Weights of a small transformer language model.
Training: a variant of SOAP for these matrices, 3437 steps.
Each number is 200 + 30 x the weight over its row's rms, rounded and kept within 0 to 999. Layers, rows and columns count from 0. The size before them is the row's rms in percent of the matrix's.

# layer 4 MLP down (transposed), 768x128, rms 0.132, rows 313-325, columns 0-127
093,200,196,183,203,218,205,212,165,227,142,181,227,218,186,216,214,188,170,223,186,284,181,192,225,246,184,222,247,189,247,246,212,203,189,168,223,223,186,181,218,188,190,174,187,243,187,177,250,196,244,201,204,167,140,186,185,216,276,233,175,259,236,214,200,182,222,228,224,139,194,246,231,217,242,186,127,210,165,187,225,213,125,189,174,196,254,187,191,180,195,213,186,208,232,187,197,241,212,212,147,222,212,154,243,207,177,220,203,163,233,196,215,193,208,197,202,237,268,201,179,178,210,246,244,162,164,197,229
108,210,191,193,191,202,237,171,201,165,184,195,165,220,235,223,175,189,183,235,159,219,164,232,173,208,212,160,165,227,203,179,177,196,194,214,191,203,186,179,209,208,219,192,232,254,200,253,158,214,219,203,232,244,194,203,170,157,182,211,172,127,182,209,153,176,204,226,140,237,155,246,177,158,153,200,172,130,190,230,207,236,265,223,221,227,155,245,142,212,252,243,200,199,215,181,169,149,220,219,186,197,172,198,191,163,263,238,187,182,157,192,231,183,180,227,210,167,148,214,144,205,151,203,238,191,196,198,191
108,198,171,221,185,159,199,165,170,234,217,184,233,132,196,205,164,217,172,171,188,199,231,221,201,273,153,223,173,184,219,274,205,262,203,226,194,187,181,242,153,200,184,157,177,162,228,225,247,227,236,238,219,147,236,220,229,248,183,213,225,240,268,239,252,181,228,228,251,214,202,240,185,225,214,172,218,213,163,215,189,182,238,195,159,190,142,214,149,179,219,210,231,184,215,226,222,225,220,228,190,172,184,141,205,226,182,165,201,165,227,210,220,190,178,232,224,188,194,219,182,192,134,188,174,199,212,206,201
099,190,207,166,225,220,161,244,242,187,146,254,221,192,253,204,146,214,244,181,234,224,196,255,198,132,188,166,192,173,217,161,184,208,204,193,217,195,211,244,272,199,212,178,210,231,203,257,238,230,209,141,225,190,243,199,239,241,188,150,180,213,205,217,214,187,205,198,233,184,235,220,215,168,202,168,222,207,147,210,214,207,244,213,197,157,239,134,256,249,216,157,212,218,208,198,181,153,199,164,193,155,198,209,183,183,188,212,217,238,204,221,235,229,164,252,231,244,159,215,232,192,235,195,218,189,212,228,176
090,175,222,228,180,200,213,163,212,191,227,204,213,220,305,224,245,213,214,184,232,159,182,187,182,258,181,252,218,137,207,173,242,161,213,189,200,188,229,199,195,231,170,230,229,170,169,207,183,142,211,215,217,201,208,216,206,211,192,198,208,238,157,219,162,220,192,185,195,179,193,254,186,156,184,250,196,182,148,160,191,204,224,187,183,232,198,196,156,180,219,158,133,144,203,225,208,230,150,203,248,227,150,157,191,249,227,190,118,244,202,223,177,195,166,173,222,237,159,202,218,169,217,191,171,191,190,208,199
103,251,180,246,212,185,250,220,184,204,227,193,219,159,149,148,265,170,222,181,242,214,218,170,195,263,190,184,228,179,206,165,240,192,239,217,223,220,179,222,188,176,201,212,244,174,235,171,230,205,169,179,213,194,266,224,170,197,213,204,243,211,200,212,205,233,145,269,198,219,200,173,220,206,185,189,239,223,146,217,196,196,165,239,239,246,211,137,178,238,262,206,164,183,244,210,218,180,221,220,216,180,251,174,176,185,161,206,173,209,151,192,175,168,191,137,219,195,186,229,161,246,195,208,171,166,190,225,198
103,197,210,185,158,186,259,250,154,202,213,211,204,200,234,215,221,185,211,211,206,234,222,158,243,200,160,175,255,203,196,170,141,158,210,250,247,230,209,172,211,182,190,224,213,209,268,155,177,190,199,219,207,219,222,183,145,217,200,179,162,252,231,192,214,188,239,202,227,182,224,184,260,195,234,174,172,238,190,167,203,198,225,194,200,223,221,185,174,240,212,237,241,200,183,190,282,196,217,178,120,157,203,167,198,211,193,219,206,184,164,201,186,219,245,182,168,197,215,198,166,254,246,157,251,195,125,192,196
093,187,183,190,275,189,187,191,218,161,163,196,195,179,251,205,206,202,199,201,235,267,141,178,217,210,191,217,264,241,234,141,213,210,187,173,217,180,222,159,228,236,199,174,204,194,183,239,140,195,175,219,208,221,218,162,171,174,177,161,202,204,226,191,187,191,185,146,255,173,225,235,219,195,158,233,253,228,220,178,196,183,218,178,161,183,235,162,249,175,169,162,207,192,188,230,215,193,191,232,122,263,190,186,163,263,190,205,179,187,216,175,187,187,238,214,234,252,164,162,153,195,208,201,233,179,188,162,190
088,185,216,184,195,206,203,197,251,155,174,232,228,123,198,128,181,184,202,257,205,202,193,191,161,210,197,185,153,153,145,182,201,166,175,198,169,217,222,196,175,188,205,157,188,184,210,252,221,192,224,164,235,231,198,254,176,180,226,206,207,183,235,155,205,219,227,196,226,165,241,193,189,162,129,164,185,222,234,192,212,216,220,241,189,214,223,189,172,226,177,118,199,145,231,246,186,223,195,175,191,182,175,200,242,252,256,187,177,172,227,199,162,162,138,187,235,185,200,197,212,185,181,185,150,177,221,244,228
096,159,211,138,214,182,175,220,203,174,187,190,207,227,173,176,163,175,214,208,193,216,181,190,237,217,246,215,260,235,174,194,182,178,181,205,142,168,260,154,205,160,230,129,145,197,181,150,223,282,203,171,212,231,218,192,194,186,238,217,228,236,205,221,185,168,135,223,186,205,172,159,212,192,128,205,183,224,152,194,201,208,199,200,226,209,188,242,180,213,236,184,199,197,202,206,173,173,162,228,174,253,232,156,166,253,217,211,186,213,226,198,209,191,214,178,239,160,208,220,216,213,160,172,207,258,206,129,188
100,160,243,206,223,211,184,211,230,264,214,192,196,176,258,242,221,223,186,201,194,195,176,166,203,221,214,161,219,186,176,133,221,234,213,187,224,204,227,180,269,208,147,144,195,173,244,185,187,186,192,171,188,186,250,233,186,208,231,161,249,222,202,218,211,192,284,209,229,175,211,218,225,249,236,183,206,235,198,191,235,255,169,233,203,218,148,166,228,181,188,209,189,193,163,196,199,243,205,150,224,181,236,181,169,156,242,170,147,204,157,195,220,232,175,204,165,195,205,234,195,194,192,122,174,187,229,234,166
099,196,179,191,182,220,240,149,199,196,226,236,180,211,184,212,130,186,187,192,172,229,197,198,250,189,199,209,194,157,165,153,171,190,178,210,199,235,192,205,220,228,206,203,197,231,166,233,217,251,230,179,222,170,213,205,177,196,162,215,190,240,195,197,202,183,255,174,210,187,125,179,229,259,186,215,176,219,169,248,206,226,192,184,204,223,144,198,271,141,169,223,194,170,197,222,194,191,192,172,171,216,191,194,250,188,201,196,187,179,229,159,163,209,228,164,178,212,205,196,243,191,176,270,88,200,179,274,164
095,195,241,187,188,218,236,199,235,246,151,145,283,163,177,197,183,216,175,224,178,235,199,221,225,181,162,215,237,176,230,165,165,191,195,230,199,219,215,206,239,160,161,188,144,199,231,215,184,214,193,125,204,227,214,184,171,165,234,225,164,207,201,206,240,227,219,285,183,238,163,221,244,182,202,211,237,203,237,134,159,173,202,201,143,182,161,169,208,215,167,186,201,205,203,248,220,236,170,189,197,211,214,152,189,223,165,185,238,210,199,190,181,173,214,171,184,208,155,269,203,158,208,193,197,178,167,203,241
# layer 4 MLP up, 768x128, rms 0.139, rows 314-326, columns 0-127
114,183,163,217,246,212,212,144,246,210,246,211,189,186,263,187,183,210,192,215,205,124,156,184,206,221,163,238,169,193,229,143,166,227,182,176,238,249,204,227,178,161,192,179,252,235,231,162,205,182,184,241,227,200,223,146,201,185,179,189,208,224,151,208,183,176,200,220,234,153,165,200,200,204,206,209,196,251,239,223,248,162,162,240,225,221,190,217,247,232,221,179,228,212,198,174,158,198,186,175,218,186,155,209,249,236,240,256,260,161,163,159,209,190,201,168,174,233,172,222,227,188,228,231,193,211,208,241,215
112,165,179,195,239,205,172,174,194,204,205,199,234,170,183,241,210,232,188,214,232,249,227,205,212,230,167,178,169,220,255,184,228,272,206,139,127,258,182,237,181,195,215,167,222,221,212,212,170,198,198,190,174,186,193,197,209,221,185,191,256,192,170,223,187,190,221,144,176,214,150,234,210,213,192,194,171,183,211,150,161,205,179,214,179,154,163,241,222,183,207,199,143,227,172,118,224,194,160,175,201,215,213,156,151,234,224,163,192,236,171,181,238,156,128,183,197,232,189,180,186,195,194,225,196,181,261,225,168
095,159,216,219,199,214,199,213,150,218,202,208,221,180,197,179,188,148,242,209,184,202,213,217,148,212,154,212,188,225,179,202,210,185,190,229,203,284,196,224,209,231,251,202,184,192,211,225,216,202,188,195,216,206,210,153,226,164,201,274,196,228,186,211,222,265,229,219,188,191,158,157,189,201,210,247,157,233,185,201,172,260,138,209,162,183,248,206,222,182,240,159,236,235,211,223,189,217,156,169,203,182,227,184,182,192,169,210,244,165,150,192,151,188,233,189,239,163,201,256,249,213,166,203,262,161,144,185,247
086,132,169,150,220,231,184,181,226,225,195,213,213,212,156,215,234,193,237,228,165,199,213,205,218,213,214,166,220,231,212,190,213,208,212,155,200,192,197,249,169,219,247,209,225,168,173,189,175,219,232,259,256,208,226,165,230,189,240,240,192,188,142,202,212,208,259,272,222,222,169,142,184,223,132,179,211,118,199,132,178,205,198,165,204,221,201,219,218,194,216,240,244,235,219,204,153,238,191,162,201,193,181,214,223,215,197,204,140,229,208,233,209,202,203,181,147,170,190,181,202,166,199,154,183,204,201,245,235
104,131,193,194,200,284,191,190,254,204,176,219,202,204,170,203,214,233,197,193,198,232,190,190,183,171,140,171,203,218,205,217,171,256,244,189,151,189,196,208,207,262,220,197,176,201,170,212,224,188,173,194,171,214,207,194,142,155,160,237,207,194,141,223,199,161,189,197,179,214,183,246,215,221,189,196,205,191,154,162,253,163,171,213,247,228,200,248,200,185,194,140,253,233,218,201,220,214,258,174,212,176,133,187,236,196,228,190,287,188,191,163,220,229,208,167,219,249,177,186,246,202,199,209,187,226,203,245,189
096,200,172,205,217,159,235,198,184,179,202,177,166,216,187,206,232,175,174,196,186,172,225,190,252,150,156,244,198,182,175,181,184,147,162,186,128,227,157,296,242,197,201,189,203,183,170,182,142,174,199,222,225,211,236,178,262,144,251,219,160,206,149,182,193,228,159,191,242,204,156,191,224,197,201,201,169,226,238,222,213,184,216,221,230,191,246,186,211,233,224,232,191,176,174,231,145,205,127,233,153,162,196,189,194,196,183,178,210,191,163,221,167,208,182,183,169,212,200,160,186,135,225,196,205,198,236,198,220
094,203,123,212,185,157,203,249,210,208,214,205,179,209,219,188,200,199,218,186,247,226,177,225,254,235,111,186,200,231,210,209,219,199,191,210,168,159,206,150,184,238,259,245,253,228,161,117,200,151,189,216,228,227,170,202,213,170,239,215,222,202,194,203,226,243,218,224,222,192,225,198,200,243,206,164,190,188,206,206,240,227,170,192,171,188,168,246,239,225,207,230,232,214,235,230,218,193,225,184,255,150,170,236,211,187,175,200,175,220,205,217,234,241,181,169,144,168,184,185,233,208,227,189,117,207,178,215,181
094,168,229,163,213,204,146,228,185,238,139,173,216,196,251,208,208,184,212,203,216,228,183,218,210,212,211,149,236,230,193,217,213,194,226,187,176,198,117,209,173,228,204,179,244,222,157,217,271,174,201,230,199,148,159,160,206,234,158,205,257,203,187,208,244,226,213,171,229,223,249,178,187,133,186,209,187,183,164,203,127,172,220,129,204,214,159,182,211,170,201,215,204,201,236,194,246,219,199,164,187,165,165,239,220,182,228,196,222,229,230,229,208,173,234,279,213,185,218,212,214,195,202,201,205,233,194,259,202
097,195,216,226,213,217,203,191,195,195,142,191,174,188,190,223,197,210,196,206,227,204,207,197,246,187,208,230,119,159,188,154,197,172,228,251,226,207,268,199,180,193,191,148,232,206,217,119,233,212,233,231,201,175,224,222,200,256,237,268,229,209,193,204,192,226,205,212,156,208,187,192,183,183,218,265,243,205,179,181,254,193,175,229,233,216,202,243,221,209,170,212,227,224,268,236,204,195,169,225,159,195,192,251,191,260,179,202,208,191,223,178,167,213,132,223,194,217,204,199,169,172,215,219,147,225,117,197,200
096,231,167,136,243,229,212,191,210,207,254,194,208,207,222,189,242,206,245,180,215,192,240,159,213,213,217,211,160,183,198,261,183,155,165,224,161,235,159,152,156,157,194,213,256,195,214,210,250,227,230,209,170,159,180,142,219,179,161,201,238,194,251,225,168,220,195,204,146,179,222,162,174,202,170,145,197,176,203,201,193,201,218,232,174,190,210,209,183,183,165,236,217,197,196,236,159,220,157,230,186,205,151,161,235,264,139,198,193,173,166,219,150,170,259,187,236,186,177,198,199,190,241,232,217,185,224,194,211
100,210,201,185,201,214,205,180,195,217,193,228,217,185,184,203,187,205,267,227,206,222,164,197,235,207,210,172,179,149,217,163,179,238,236,191,178,211,169,226,180,149,197,249,183,223,243,255,169,221,219,188,192,167,131,201,163,210,168,224,186,177,193,255,225,183,183,155,253,176,157,269,216,261,196,188,185,208,232,176,241,199,239,206,216,182,241,182,172,221,257,223,206,196,213,176,171,241,230,149,168,146,235,216,187,242,227,199,228,158,154,238,255,177,201,191,243,154,192,199,212,221,238,234,214,202,233,256,223
095,233,257,184,211,227,202,237,213,215,187,214,143,166,162,182,183,165,236,207,196,169,182,203,206,191,233,175,216,168,177,169,213,164,209,201,182,242,166,210,166,165,153,220,194,194,217,208,217,182,153,243,231,180,166,184,232,239,233,146,207,170,162,244,235,186,232,142,204,248,148,214,183,222,148,287,227,216,218,230,176,175,219,282,219,229,229,172,238,196,167,208,181,204,209,191,232,224,164,155,167,220,160,217,201,164,271,174,180,203,212,211,203,220,217,183,176,197,146,201,158,198,171,178,178,194,204,193,242
097,267,166,212,269,218,268,218,229,190,172,195,213,224,164,187,176,165,266,203,208,177,186,205,153,218,243,203,197,147,204,213,191,159,193,187,176,237,215,183,204,190,209,190,170,179,238,263,143,170,206,186,235,204,198,185,238,181,188,199,152,218,212,233,228,219,271,188,180,215,227,224,211,222,224,217,230,168,251,254,192,211,208,196,181,155,171,180,262,196,239,205,183,257,176,202,180,196,184,176,202,198,227,235,176,238,212,266,178,176,188,221,213,237,158,206,168,217,176,201,270,193,239,195,179,163,206,235,235